config.yaml
num_attention_heads: 4
norm: "rmsnorm"
bias: "none"
tie_word_embeddings: false
learning_rate: 0.00543
schedule: "wsd"
decay_fraction: 0.933
decay_shape: "linear"
dataset: "wikipedia_en"
Each number is 200 + 40 x the weight over its row's rms, rounded and kept within 0 to 999. Layers, rows and columns count from 0. The size before them is the row's rms in percent of the matrix's.

# v: layer 2 attention value, 256x224, rms 0.119, rows 146-191, columns 112-167
# o: layer 2 attention output (transposed), 256x224, rms 0.113, rows 146-191, columns 112-167
# q: layer 2 attention query, 256x224, rms 0.0991, rows 192-205, columns 112-167
# k: layer 2 attention key, 256x224, rms 0.104, rows 192-205, columns 112-167
v146,080,237,180,215,204,218,134,236,167,234,115,214,240,121,249,157,221,168,161,243,264,206,174,192,202,231,214,291,198,190,175,172,263,243,177,195,170,185,256,233,147,248,208,208,240,184,168,162,250,196,191,140,141,115,206,203,156
o146,088,207,209,259,217,140,224,115,220,219,251,231,251,174,238,209,199,245,187,157,146,181,197,236,204,173,157,172,165,215,263,288,242,229,238,200,206,223,204,172,183,137,230,201,173,200,266,209,127,241,163,212,70,169,260,192,126
v147,079,222,211,222,199,139,217,233,151,246,189,176,130,167,194,193,174,173,238,170,257,193,227,195,138,271,135,243,149,257,195,182,258,194,171,209,190,258,128,197,280,199,147,234,242,196,152,193,224,175,248,167,188,158,199,247,225
o147,084,166,188,202,250,190,203,156,174,221,109,151,146,159,220,189,198,169,140,166,220,303,210,148,200,182,181,195,250,194,216,162,180,158,230,125,233,175,198,261,206,224,216,165,191,203,193,217,225,221,171,152,175,226,220,169,215
v148,081,238,231,245,177,235,111,163,223,276,182,186,211,172,181,187,193,213,257,130,300,172,126,235,280,184,226,202,220,226,171,217,218,244,235,150,255,140,200,179,212,185,259,226,171,183,235,165,252,195,205,214,210,117,162,215,143
o148,086,150,171,191,215,151,223,146,206,215,239,182,173,240,181,226,240,192,194,163,252,241,251,222,224,187,164,141,228,186,182,259,205,220,137,243,262,199,232,271,165,235,237,204,202,138,178,168,128,175,200,194,132,220,268,123,178
v149,078,178,146,196,199,247,201,221,214,185,188,209,315,207,163,284,218,228,217,201,214,173,163,216,229,274,216,153,153,321,187,296,123,234,224,225,196,224,214,192,216,164,183,218,184,226,184,199,241,226,192,226,195,193,222,231,182
o149,087,143,182,191,249,127,238,213,184,177,235,198,204,271,202,167,236,242,189,185,157,162,187,202,196,120,187,200,235,194,243,222,187,188,202,179,170,130,241,171,221,247,154,287,228,184,148,272,218,137,159,226,247,135,221,169,201
v150,073,179,193,186,118,153,210,184,206,202,314,233,136,234,166,198,109,200,173,123,206,145,143,181,200,224,203,230,183,190,231,254,176,130,235,193,204,270,134,189,228,170,189,165,216,137,158,190,191,235,212,189,220,217,166,225,139
o150,081,160,132,192,192,190,193,151,253,161,156,151,167,180,144,210,240,187,185,214,165,178,231,194,166,230,218,204,204,191,145,238,224,223,189,171,205,193,257,218,179,182,263,215,222,221,209,195,193,199,202,232,283,283,202,210,239
v151,075,262,177,148,246,172,189,162,276,227,196,217,197,175,191,157,282,123,204,142,241,191,236,173,167,197,176,263,229,198,294,205,177,176,142,137,157,202,231,218,186,186,191,147,114,185,196,263,208,224,216,183,180,207,225,202,189
o151,078,227,229,202,210,156,252,141,188,277,191,186,182,206,195,197,162,202,193,168,158,120,227,203,211,226,210,194,198,169,243,236,293,188,218,195,259,206,220,138,238,197,231,282,147,161,202,85,222,181,196,208,295,239,134,235,236
v152,072,155,199,175,227,220,129,153,154,166,179,225,185,181,159,295,118,236,267,250,141,277,197,131,258,227,211,254,228,242,182,159,230,236,163,184,211,212,223,189,216,126,153,200,157,173,254,151,236,228,241,157,201,213,274,220,203
o152,083,264,225,210,205,199,256,229,176,204,251,198,216,240,211,122,159,192,153,233,164,189,258,222,237,163,214,184,127,199,185,268,173,236,163,245,161,250,177,216,210,194,215,301,186,188,228,248,168,121,261,275,123,210,201,123,254
v153,073,247,215,240,176,218,227,285,198,214,276,190,201,181,107,183,207,299,186,224,220,209,272,161,132,234,168,171,222,254,176,178,223,184,185,184,148,149,169,238,239,203,214,202,227,199,189,222,138,139,237,242,137,210,243,194,283
o153,081,193,166,197,214,259,120,216,205,225,110,193,189,239,180,265,187,289,264,223,205,240,186,226,221,198,207,167,310,202,255,174,201,210,265,179,151,224,148,265,162,162,243,127,215,167,146,178,150,160,246,247,199,255,251,184,177
v154,082,235,213,217,164,163,104,189,186,162,225,217,243,150,205,164,183,230,158,244,248,159,208,228,154,148,226,231,214,84,195,238,218,180,226,179,144,201,181,230,224,253,197,133,267,202,163,198,163,251,174,196,123,190,174,160,176
o154,091,234,221,165,188,201,208,268,223,218,216,157,188,248,184,219,186,206,165,175,181,145,230,219,202,252,243,88,209,207,132,193,197,203,218,224,178,178,234,211,206,201,253,180,257,162,175,185,198,168,140,148,138,196,224,192,180
v155,071,235,137,250,129,239,238,163,149,129,133,215,139,189,177,217,173,287,158,153,207,264,204,187,209,259,242,181,198,208,140,192,228,225,126,248,147,270,228,190,248,230,181,200,240,155,291,223,183,174,248,208,232,176,220,173,185
o155,085,200,149,220,212,219,280,159,239,191,150,210,200,194,128,220,212,222,201,265,196,237,202,163,152,169,235,163,142,198,172,186,149,257,268,190,212,270,119,191,189,282,199,188,228,181,196,186,272,149,181,180,233,165,163,186,237
v156,078,146,168,174,213,161,237,204,186,209,204,141,218,299,170,221,200,309,165,203,183,217,264,228,218,257,211,215,241,171,245,187,197,192,173,172,163,201,154,123,208,205,162,186,248,212,224,248,185,204,223,255,191,262,180,196,114
o156,086,184,153,216,165,202,265,155,241,195,236,184,215,235,180,116,221,225,262,236,165,240,169,196,164,169,211,240,230,209,192,200,155,125,165,186,197,178,201,171,198,123,232,219,209,217,188,177,213,201,164,181,223,227,224,174,282
v157,079,180,195,198,231,271,159,204,221,231,224,218,182,219,202,184,130,209,149,145,213,218,238,270,217,229,254,218,151,165,229,253,187,178,245,209,174,154,138,259,200,216,156,225,202,194,185,181,195,280,261,120,110,96,243,236,220
o157,084,246,143,170,269,187,173,225,240,241,210,121,134,249,236,243,181,139,220,240,242,85,250,237,166,204,240,194,152,181,178,165,233,151,141,181,233,225,173,221,160,221,235,199,198,245,182,243,179,187,174,257,166,245,205,203,188
v158,076,210,146,205,266,201,212,212,170,234,187,209,177,186,130,226,226,219,220,165,234,269,216,143,233,238,247,180,225,178,194,220,205,245,199,142,217,189,198,231,180,173,225,168,203,210,250,248,145,262,221,238,149,209,229,246,217
o158,085,227,248,209,243,213,227,200,133,218,162,143,166,200,205,222,204,241,214,162,148,172,215,166,214,171,212,244,170,140,134,303,175,252,192,192,181,187,139,233,198,188,243,245,194,196,254,131,179,187,227,122,182,312,288,139,216
v159,072,195,116,224,192,260,159,221,224,228,223,320,185,258,176,182,111,179,218,233,233,205,211,247,246,177,174,223,198,208,163,180,198,216,205,221,187,228,192,185,184,215,231,151,145,225,251,205,162,203,246,230,184,196,185,196,286
o159,079,287,154,148,218,137,230,207,211,195,270,251,257,196,225,167,169,158,209,190,172,113,182,176,189,193,178,179,168,216,194,265,132,233,194,257,199,151,180,258,249,216,153,228,215,270,156,165,193,200,180,227,184,182,137,262,284
v160,081,250,232,242,232,191,124,254,193,203,244,126,224,133,189,203,171,159,191,237,237,157,199,200,215,204,172,228,198,185,160,167,269,184,242,131,179,191,189,292,233,127,186,181,181,162,188,135,131,231,148,222,139,212,189,221,190
o160,087,204,240,135,237,236,220,220,217,193,191,165,183,210,191,189,141,158,220,248,214,163,129,216,219,228,215,173,201,171,183,247,236,266,144,225,241,190,197,207,188,236,307,154,314,159,150,277,152,220,178,157,131,246,188,177,223
v161,082,215,239,208,254,218,175,222,178,157,215,127,173,262,272,166,245,207,231,199,188,233,159,178,211,206,146,242,166,123,185,181,149,150,219,189,197,223,262,216,232,161,177,202,203,221,122,244,191,240,150,231,231,250,239,235,106
o161,091,197,176,187,234,203,220,285,97,242,145,190,186,329,158,198,226,166,213,184,169,233,220,134,203,169,235,152,187,230,262,208,183,229,206,287,155,177,210,151,173,179,220,234,249,217,175,181,173,172,181,128,164,134,226,219,225
v162,069,174,269,114,179,206,228,194,107,276,212,242,203,197,209,205,198,183,277,232,140,141,137,229,236,166,251,101,165,166,235,199,247,213,257,236,142,206,188,191,185,234,222,157,222,211,191,165,258,182,188,188,230,275,255,185,174
o162,075,233,169,231,165,198,211,240,267,217,248,162,207,165,210,217,226,185,263,183,276,194,132,196,236,220,179,213,273,214,153,207,171,226,251,225,196,192,148,146,172,184,154,164,180,220,184,241,227,166,259,177,172,138,178,262,214
v163,080,157,130,155,157,178,219,238,179,180,291,173,286,232,226,154,269,214,247,197,225,161,174,251,225,204,326,160,236,190,204,152,164,160,188,225,255,201,216,166,193,211,282,253,184,200,166,185,182,274,126,212,211,178,249,265,205
o163,090,272,234,230,230,155,179,181,225,188,215,217,207,238,140,226,283,191,240,219,154,201,209,228,163,185,226,258,178,170,147,224,212,167,219,234,140,154,208,177,135,233,225,211,172,210,186,190,230,148,206,187,232,225,209,176,146
v164,078,211,226,186,262,250,223,232,190,169,243,207,176,152,147,165,201,209,228,307,162,185,188,208,158,254,223,208,232,186,204,170,239,175,180,207,137,241,204,193,225,255,176,224,147,151,226,130,179,184,206,172,143,265,159,155,217
o164,088,156,228,171,233,259,244,239,148,192,289,259,213,189,136,157,186,150,204,224,266,258,177,226,211,195,119,243,239,254,161,253,217,187,210,221,142,291,248,203,237,188,218,173,198,233,267,168,297,233,167,256,201,273,173,200,208
v165,069,145,168,185,180,217,257,208,250,148,248,171,142,257,276,213,236,241,238,272,183,206,208,191,221,267,229,186,186,219,195,167,217,208,200,194,151,236,249,160,251,245,182,181,213,264,211,202,134,219,199,231,154,184,185,148,201
o165,080,276,180,134,192,167,218,150,211,252,214,202,150,194,197,229,144,217,201,200,212,111,237,213,161,151,214,167,149,168,216,115,246,178,202,185,223,248,205,196,211,153,202,137,234,198,161,228,223,183,230,211,230,308,192,251,217
v166,074,139,201,257,194,167,185,167,175,176,203,145,173,269,137,190,156,215,181,217,184,181,184,147,156,178,175,256,209,235,188,125,128,192,251,202,283,193,231,197,201,99,171,226,263,163,242,214,219,275,214,310,203,240,172,225,134
o166,086,213,182,256,208,192,156,215,206,169,115,101,120,189,243,192,221,284,196,223,168,213,204,265,148,268,207,188,234,209,172,168,264,185,209,197,255,207,119,230,193,253,227,174,159,180,201,274,206,196,165,224,178,217,191,125,204
v167,075,212,236,182,264,195,201,228,211,222,154,210,171,164,279,231,164,286,174,208,163,176,157,100,125,221,167,151,196,276,208,178,245,128,207,219,236,220,214,213,155,173,212,209,277,224,204,124,231,243,148,243,214,142,180,224,202
o167,084,237,206,185,276,139,170,214,154,150,129,218,219,219,128,198,196,144,123,232,222,153,160,187,243,214,142,178,267,209,249,213,178,224,193,179,237,194,198,212,205,270,223,184,209,217,176,301,222,202,150,191,224,118,181,213,168
v168,074,142,157,197,177,168,164,230,169,218,227,129,217,194,178,186,269,201,178,246,167,222,243,279,165,278,203,229,138,198,210,184,168,182,175,170,191,237,183,211,280,199,255,238,213,283,274,201,272,222,236,159,167,213,175,264,211
o168,078,216,211,248,201,232,186,215,200,162,269,198,214,153,215,162,231,184,164,177,145,171,245,167,140,138,213,254,206,161,169,236,190,221,184,226,240,182,187,185,128,211,219,197,307,276,163,164,214,159,235,198,169,225,245,264,267
v169,074,222,227,147,175,141,176,178,190,217,209,195,201,219,195,195,197,249,218,183,245,247,207,230,170,287,243,180,220,156,228,202,246,216,203,196,144,186,188,130,231,189,243,254,198,252,200,217,208,234,296,188,126,191,227,139,179
o169,082,231,253,188,205,161,129,186,282,165,215,212,208,219,169,192,255,154,202,246,233,215,214,187,231,182,156,183,189,164,197,245,112,200,166,217,236,275,195,177,275,120,207,203,170,180,183,238,260,175,215,161,172,238,202,185,245
v170,081,271,186,232,169,143,209,193,198,178,188,271,239,232,155,178,225,152,226,150,167,184,114,189,192,164,243,179,157,123,176,202,245,146,192,215,213,152,293,124,195,167,163,219,157,193,279,222,248,282,173,252,221,207,252,213,140
o170,091,191,195,192,165,223,245,168,213,215,169,219,178,120,119,284,135,198,239,169,222,157,193,172,189,187,201,195,282,205,140,241,238,239,138,306,156,216,220,186,207,215,244,166,149,162,260,264,185,193,202,195,249,184,239,197,244
v171,078,183,160,203,194,230,188,161,198,139,211,174,190,226,169,167,166,237,141,238,260,200,222,239,205,241,196,151,170,226,183,192,254,176,153,178,120,179,188,262,208,255,198,246,179,126,236,154,283,211,229,180,224,239,142,200,201
o171,084,180,226,189,164,182,208,165,286,219,192,183,312,143,167,212,250,191,186,243,168,202,188,191,144,139,229,197,234,232,226,189,212,174,149,167,165,310,181,163,196,177,162,185,241,202,216,215,217,215,201,239,158,186,209,237,219
v172,072,224,234,223,247,203,220,217,199,183,170,183,211,203,188,261,124,143,240,215,228,108,210,187,223,142,237,205,205,221,219,192,211,199,160,184,169,191,149,181,126,163,186,199,248,198,188,227,200,240,192,158,300,204,198,146,205
o172,082,219,226,219,181,130,225,214,217,204,219,169,184,173,159,175,182,178,230,168,175,229,125,146,196,159,185,154,161,128,206,212,170,243,238,182,221,242,170,259,227,210,193,182,149,190,181,229,254,216,191,278,285,269,175,202,235
v173,071,240,204,125,220,148,193,246,185,188,177,236,188,219,190,176,216,208,225,263,210,166,169,198,250,246,151,238,123,244,86,173,172,195,267,215,129,233,171,203,184,268,115,146,193,234,284,174,198,288,172,220,245,211,241,183,198
o173,081,157,182,164,151,238,243,184,145,193,289,134,203,178,255,205,190,226,174,218,245,212,154,206,270,274,238,178,201,215,197,282,193,193,177,190,191,147,213,267,165,276,242,285,191,196,217,294,218,185,149,230,96,170,236,192,233
v174,077,221,224,178,222,264,207,246,180,174,137,161,223,239,153,201,224,248,234,234,211,154,230,186,229,215,131,187,88,203,200,190,234,193,151,203,211,184,140,207,127,283,207,235,176,204,197,237,274,152,162,181,144,149,159,216,208
o174,085,199,230,217,241,244,172,160,213,283,214,238,192,224,239,204,197,126,170,96,159,200,262,237,143,204,213,198,226,162,240,187,219,197,170,202,231,226,184,163,241,159,208,148,327,274,179,184,256,154,184,167,201,210,173,213,255
v175,070,207,169,193,139,156,207,258,183,246,235,174,172,212,144,204,181,249,159,191,99,200,187,215,134,123,287,230,223,145,138,159,121,224,242,171,170,266,225,190,198,242,189,127,157,210,230,170,190,244,174,212,266,229,135,176,218
o175,077,209,181,244,166,212,204,206,192,188,203,155,202,156,254,185,193,184,222,212,99,178,273,199,166,209,226,244,116,213,134,194,139,133,159,194,244,164,168,154,178,231,199,239,221,261,214,233,211,187,186,147,301,205,232,222,196
v176,080,184,169,176,155,177,237,217,135,142,173,250,191,106,236,192,248,218,175,243,183,181,164,162,226,256,300,201,226,156,268,193,226,197,191,189,209,169,229,238,254,192,183,244,170,217,230,223,173,163,94,154,201,180,167,215,158
o176,082,156,237,230,174,231,239,130,165,202,193,161,172,154,128,160,212,285,202,153,193,139,264,218,232,180,210,171,201,197,107,180,177,213,208,196,166,214,229,150,136,180,225,209,169,217,173,209,165,243,275,182,242,262,112,186,177
v177,071,226,141,228,168,234,183,165,223,186,191,230,212,191,218,193,188,197,114,154,258,218,200,157,221,216,157,183,167,143,268,177,222,213,229,221,226,221,221,190,176,214,203,269,227,226,249,188,170,191,251,178,170,201,230,254,230
o177,081,275,183,233,229,151,169,232,151,159,196,172,174,194,205,180,195,207,189,181,209,154,149,179,152,179,204,209,101,155,182,235,196,261,173,199,214,200,220,143,204,171,206,245,250,163,86,203,199,211,190,202,201,210,178,204,202
v178,073,178,225,288,132,192,200,195,198,181,124,147,192,187,137,201,240,231,246,155,170,202,121,204,132,239,185,146,200,249,137,177,210,179,213,201,241,153,193,241,149,231,177,221,121,188,218,215,172,264,178,229,162,219,204,208,245
o178,084,238,199,130,275,265,187,252,209,192,228,231,117,255,236,231,224,252,153,190,219,258,227,218,229,199,223,167,228,129,285,221,176,116,178,178,155,166,257,216,191,210,144,165,228,166,213,178,135,218,199,190,195,235,210,215,250
v179,072,197,152,259,257,214,170,261,176,163,237,229,124,141,247,225,187,214,229,312,164,166,169,124,215,110,337,182,204,165,206,210,266,211,187,184,195,237,164,169,194,251,208,195,253,168,189,267,225,167,219,178,175,169,191,171,209
o179,078,181,230,249,248,257,98,245,215,280,182,231,215,229,154,202,219,195,172,128,176,174,212,205,180,242,192,173,219,195,185,188,209,149,263,176,169,188,214,231,244,220,256,206,257,199,190,230,259,150,240,160,200,246,232,190,183
v180,066,137,156,172,193,206,195,221,182,164,201,175,142,268,226,203,223,184,213,179,140,193,168,159,182,192,170,209,214,182,201,112,193,161,176,214,209,210,186,131,194,246,249,182,284,221,175,208,175,153,179,176,262,218,131,207,203
o180,074,216,228,264,134,219,191,280,235,248,228,136,162,196,91,151,235,207,225,191,216,238,198,226,167,151,191,214,184,193,141,124,287,148,191,125,252,198,189,227,205,152,199,131,118,199,169,230,201,235,278,221,203,242,228,210,139
v181,072,184,243,172,165,150,237,223,183,119,244,166,141,195,155,238,225,154,236,174,131,173,203,204,216,209,191,234,217,115,236,247,235,194,181,196,178,154,152,169,185,195,223,198,201,203,237,247,150,205,165,235,148,175,194,149,254
o181,083,218,237,148,215,153,282,235,185,174,203,92,293,144,124,228,191,240,197,224,216,253,268,148,169,280,207,217,252,157,181,265,227,180,221,176,200,179,259,185,152,208,171,172,217,185,213,180,167,242,208,204,158,292,238,259,255
v182,076,167,222,253,277,180,232,238,234,214,153,227,181,236,214,216,201,239,222,184,154,182,158,253,170,185,212,258,148,223,260,113,200,155,185,138,246,238,172,119,177,202,194,208,233,261,197,245,105,156,205,186,224,171,188,256,246
o182,088,230,193,219,127,224,188,204,163,220,233,210,210,245,219,167,190,265,227,120,205,240,206,287,142,194,159,197,151,223,221,242,197,171,152,203,194,164,166,235,151,208,145,183,166,155,198,192,189,154,206,225,198,210,180,201,222
v183,075,229,198,216,207,238,167,125,206,215,223,292,211,150,158,192,164,187,222,107,250,186,273,238,259,200,253,155,211,232,228,164,216,251,231,212,225,172,196,206,182,132,196,270,221,127,301,215,246,208,219,265,211,216,238,241,201
o183,086,238,151,212,246,274,179,180,228,227,206,160,144,201,228,205,169,229,290,216,321,214,185,222,167,189,257,117,246,203,180,229,200,218,208,200,192,282,253,218,157,237,165,138,230,164,176,163,201,199,200,214,183,197,235,181,221
v184,073,247,199,201,221,220,199,230,190,266,167,276,164,227,235,316,162,179,279,164,188,239,252,206,174,181,217,252,187,175,199,254,216,159,307,227,177,222,173,188,232,223,161,114,179,259,191,172,147,187,190,239,194,175,141,158,224
o184,082,165,244,144,139,183,190,146,190,217,229,203,171,253,175,158,182,213,231,192,174,172,192,195,295,281,264,148,203,169,193,158,161,221,151,208,166,209,185,205,292,122,142,165,245,194,277,224,200,144,199,217,215,262,242,233,172
v185,076,203,245,222,192,172,169,205,192,141,220,210,181,161,231,253,189,226,203,232,202,202,241,165,223,262,120,208,258,313,150,155,219,229,198,259,158,213,224,160,209,202,267,210,168,217,198,205,182,213,204,256,215,209,239,234,162
o185,088,220,240,219,314,201,264,198,142,210,230,176,176,136,259,184,119,172,161,239,183,233,215,198,214,203,190,153,127,217,230,233,222,276,200,159,180,220,181,190,202,181,234,204,220,173,227,167,160,214,189,202,215,184,160,177,191
v186,083,232,164,203,175,194,175,165,257,179,197,185,148,179,207,225,205,126,155,110,170,160,189,224,235,171,247,176,231,145,244,234,80,226,150,221,231,236,191,134,186,97,122,280,234,179,165,150,239,260,209,208,195,263,230,283,194
o186,088,144,233,236,114,234,215,179,215,167,160,250,231,214,189,152,156,227,183,192,226,195,198,153,168,171,227,272,237,154,263,202,172,215,246,233,176,130,206,190,264,239,243,262,269,204,213,226,255,133,272,155,205,213,208,223,199
v187,071,147,173,187,201,149,143,254,235,168,247,200,255,141,120,235,164,139,237,197,210,153,168,193,235,232,201,141,165,174,124,227,204,190,152,246,250,244,192,276,97,184,254,144,142,211,220,171,165,249,160,254,208,213,169,180,238
o187,076,138,221,190,251,160,139,220,219,185,246,161,219,236,270,150,264,96,209,240,160,150,160,175,214,160,204,196,242,194,221,253,229,242,203,104,210,183,229,187,179,165,188,155,266,157,211,191,207,231,232,163,153,274,232,166,194
v188,079,230,215,219,259,176,233,179,224,159,264,194,193,196,275,130,231,129,226,122,209,239,120,240,197,126,173,171,128,179,211,215,272,196,228,218,163,193,249,183,133,183,266,153,163,137,174,161,220,197,152,211,192,229,301,155,203
o188,087,162,244,168,194,231,240,155,240,168,109,173,273,232,271,260,163,185,254,131,204,167,189,148,211,273,201,236,190,206,184,211,197,246,217,128,270,179,267,136,238,187,183,143,196,155,165,240,224,194,263,167,127,179,241,144,225
v189,070,198,229,224,194,202,260,237,254,242,97,210,210,201,188,214,200,234,127,214,216,253,281,198,244,243,149,181,255,191,129,192,204,178,281,173,99,267,185,235,222,209,211,275,191,205,208,178,193,195,219,244,233,237,171,211,159
o189,086,131,264,192,216,222,185,256,173,185,229,193,206,210,235,191,197,179,207,207,181,197,169,190,197,182,219,164,153,183,258,156,166,180,274,226,208,202,135,179,165,178,154,201,272,188,203,253,201,177,218,175,265,234,242,143,288
v190,086,218,109,189,252,222,197,239,223,189,275,119,238,213,139,220,201,200,136,245,142,177,166,242,212,185,152,207,235,235,159,219,174,207,185,221,125,229,171,202,202,176,176,245,194,212,229,152,243,197,189,189,197,233,204,242,127
o190,091,201,188,212,158,242,166,183,225,186,224,218,254,84,195,156,242,227,225,264,209,204,175,182,159,232,128,194,262,282,222,137,157,226,250,227,212,208,245,141,244,242,203,260,196,184,243,180,179,190,176,165,122,214,168,88,230
v191,078,154,266,154,188,228,165,227,226,117,220,187,205,183,278,213,229,173,195,191,289,227,129,244,247,205,185,152,266,115,159,187,154,161,230,192,203,210,191,277,200,236,247,194,228,173,159,179,154,117,164,245,150,142,176,276,249
o191,086,173,170,238,198,200,207,194,219,177,196,182,190,154,272,208,202,222,177,119,182,156,197,207,141,139,192,114,188,197,184,171,184,197,203,217,180,209,169,165,242,212,199,151,250,294,232,159,239,297,181,188,243,275,192,200,133
q192,092,246,198,199,211,128,175,214,209,161,194,236,154,247,241,215,264,195,279,222,217,158,231,186,246,206,175,138,193,191,161,178,178,238,184,197,191,179,181,182,280,190,175,116,138,174,164,203,180,223,173,242,212,218,235,240,167
k192,100,265,163,214,281,179,246,188,150,217,244,256,155,230,198,245,277,191,204,219,190,210,216,186,108,193,196,141,196,187,199,238,190,183,186,218,235,92,223,151,160,187,215,171,242,244,209,197,286,207,206,182,201,157,169,327,187
q193,094,147,193,216,185,229,217,246,179,143,234,162,272,153,238,143,205,207,130,117,185,170,190,222,213,198,250,146,123,167,277,267,132,207,193,183,212,227,222,266,113,164,243,222,298,285,234,218,168,151,189,177,195,238,219,166,191
k193,087,162,244,244,182,217,243,199,249,202,159,194,165,215,222,153,182,182,160,222,186,193,176,106,244,187,219,118,215,235,211,158,253,230,155,196,164,224,205,193,244,248,142,206,167,214,180,141,154,171,168,215,137,207,186,158,192
q194,095,182,257,166,199,222,164,230,208,204,305,86,215,162,211,137,178,181,150,170,165,148,197,255,187,194,188,171,166,167,276,238,166,228,193,199,196,255,249,258,133,186,199,237,258,280,233,234,163,169,256,228,212,210,187,212,212
k194,103,164,169,190,249,202,174,281,150,211,151,223,218,201,221,228,236,219,152,147,243,231,202,252,246,220,190,221,190,252,157,274,156,238,176,224,127,302,205,234,288,198,253,153,168,195,215,202,211,175,171,287,192,194,181,190,213
q195,080,174,174,219,211,280,151,232,231,259,133,161,213,233,180,234,191,241,129,206,192,226,197,205,251,223,185,225,222,251,152,216,236,232,207,285,177,164,290,264,151,195,137,126,106,169,162,276,214,162,261,167,162,183,179,162,257
k195,094,119,202,204,211,192,186,155,204,257,149,190,260,155,201,176,219,165,167,179,195,175,179,175,220,233,155,159,204,173,208,274,126,124,175,219,182,222,201,198,206,102,187,135,357,245,197,190,209,191,218,272,234,194,237,217,222
q196,100,189,201,222,204,231,173,208,184,207,272,148,227,119,210,157,171,223,194,188,109,169,207,218,175,156,218,148,155,140,211,235,195,201,229,237,187,248,159,271,150,139,214,228,305,248,267,203,164,165,181,209,247,269,201,154,215
k196,098,193,210,147,191,164,163,180,303,221,187,217,148,235,151,213,231,224,207,181,304,245,179,220,203,274,203,268,197,284,169,217,271,190,133,221,211,186,195,182,285,221,164,189,125,261,251,195,174,229,182,173,203,191,193,169,193
q197,070,194,202,169,234,234,252,164,209,235,165,203,196,217,184,224,174,242,228,250,197,199,185,156,235,236,181,223,166,238,166,214,212,248,202,219,278,195,217,222,256,177,179,205,226,149,214,187,179,144,162,174,188,182,257,134,182
k197,082,213,157,193,221,241,157,123,124,201,224,216,116,155,157,183,231,211,249,217,173,169,206,212,230,208,208,148,193,165,199,220,150,126,187,241,144,167,217,238,213,199,230,130,231,215,220,204,234,158,189,195,197,168,236,254,203
q198,110,190,259,231,274,217,258,199,226,259,247,257,223,195,187,157,162,256,123,145,240,223,199,253,218,193,241,192,218,176,195,170,169,234,125,172,272,243,188,167,193,272,224,286,187,205,174,272,170,226,269,224,122,249,161,279,247
k198,123,194,198,209,116,241,216,152,218,215,185,186,288,215,235,182,211,173,258,171,236,188,220,304,252,304,147,192,195,168,193,201,210,174,276,193,222,251,148,192,281,230,169,228,171,250,162,180,257,228,170,151,326,201,181,223,231
q199,109,216,186,166,189,211,176,125,220,103,195,249,180,189,241,237,267,208,212,189,208,198,208,217,160,150,172,177,276,219,153,173,190,162,152,219,174,231,237,136,128,210,196,180,146,216,119,238,228,182,135,214,164,176,148,163,178
k199,108,214,196,190,282,243,139,238,221,210,229,120,196,222,186,156,205,189,199,162,170,150,166,246,233,195,247,190,235,155,142,168,122,168,204,174,178,201,189,240,163,200,259,185,229,226,203,201,195,241,205,197,170,212,199,185,137
q200,094,160,205,227,228,228,205,241,226,148,156,112,237,133,171,198,184,247,139,112,198,244,137,167,240,171,198,162,135,176,209,202,137,205,162,147,265,193,207,165,111,190,240,186,235,228,194,308,163,162,201,261,96,243,220,214,170
k200,107,173,274,133,211,121,201,185,225,151,188,150,184,248,204,162,134,237,188,187,259,218,226,180,201,230,184,183,175,215,193,155,210,239,154,274,243,229,158,202,195,239,227,182,248,190,166,223,243,177,204,229,212,267,203,155,171
q201,097,182,201,191,189,194,202,204,145,117,191,238,197,213,167,264,218,189,252,234,253,232,182,154,184,211,207,264,208,261,157,162,129,203,167,158,234,185,239,192,266,217,194,241,190,162,152,209,248,241,213,195,130,191,169,224,190
k201,108,138,182,225,217,259,242,165,182,195,169,250,227,207,139,172,231,216,133,169,156,182,232,136,150,201,149,229,177,122,271,177,203,141,251,191,231,189,254,143,211,270,141,284,259,148,215,187,254,214,255,185,179,185,217,299,191
q202,102,240,234,185,211,212,105,161,143,177,156,266,118,258,229,213,314,185,251,224,169,284,213,229,97,178,219,234,230,215,183,192,232,171,196,188,201,283,123,217,236,212,229,226,167,113,225,200,175,186,193,172,111,151,215,261,261
k202,112,181,256,214,186,167,197,174,215,201,233,135,137,171,131,224,221,180,206,131,218,97,182,133,307,271,188,214,199,224,231,150,211,197,239,232,232,206,206,199,226,238,232,220,175,274,260,251,217,196,247,247,190,201,190,244,222
q203,103,107,223,261,203,220,242,135,176,204,214,133,215,127,220,144,161,204,191,110,175,154,204,157,196,192,150,156,207,152,187,257,234,228,157,195,201,183,181,175,256,158,188,142,263,214,260,206,226,179,146,220,188,257,214,201,229
k203,114,185,157,243,160,212,153,198,291,195,230,133,126,198,158,184,133,223,204,237,286,200,200,252,234,199,176,135,229,240,160,238,174,143,142,225,158,199,170,228,191,200,251,159,174,169,265,216,221,208,204,217,189,206,184,178,186
q204,096,130,154,158,190,203,268,230,223,182,134,121,157,199,233,205,202,192,218,200,231,119,211,195,212,233,210,173,230,284,170,203,258,181,188,261,180,144,128,220,285,172,110,172,267,227,238,208,213,209,87,209,238,205,209,145,244
k204,109,187,254,127,213,175,223,203,199,190,209,227,162,160,255,213,220,188,188,193,170,250,170,229,170,155,189,281,290,151,267,220,76,231,162,233,177,214,195,236,67,158,228,206,133,175,241,215,208,288,270,125,159,226,218,178,140
q205,100,116,178,179,213,228,178,198,230,208,199,149,230,189,207,175,243,228,280,234,183,204,197,243,239,206,105,186,157,141,185,201,222,242,166,234,198,133,218,224,128,203,175,210,210,241,278,252,261,160,223,204,208,210,200,176,250
k205,113,243,232,177,216,168,161,179,229,189,209,238,216,164,187,235,275,140,134,209,188,181,149,209,204,187,198,178,189,221,241,272,174,201,186,202,191,191,157,223,197,168,230,198,147,207,302,235,225,286,248,306,187,160,243,255,214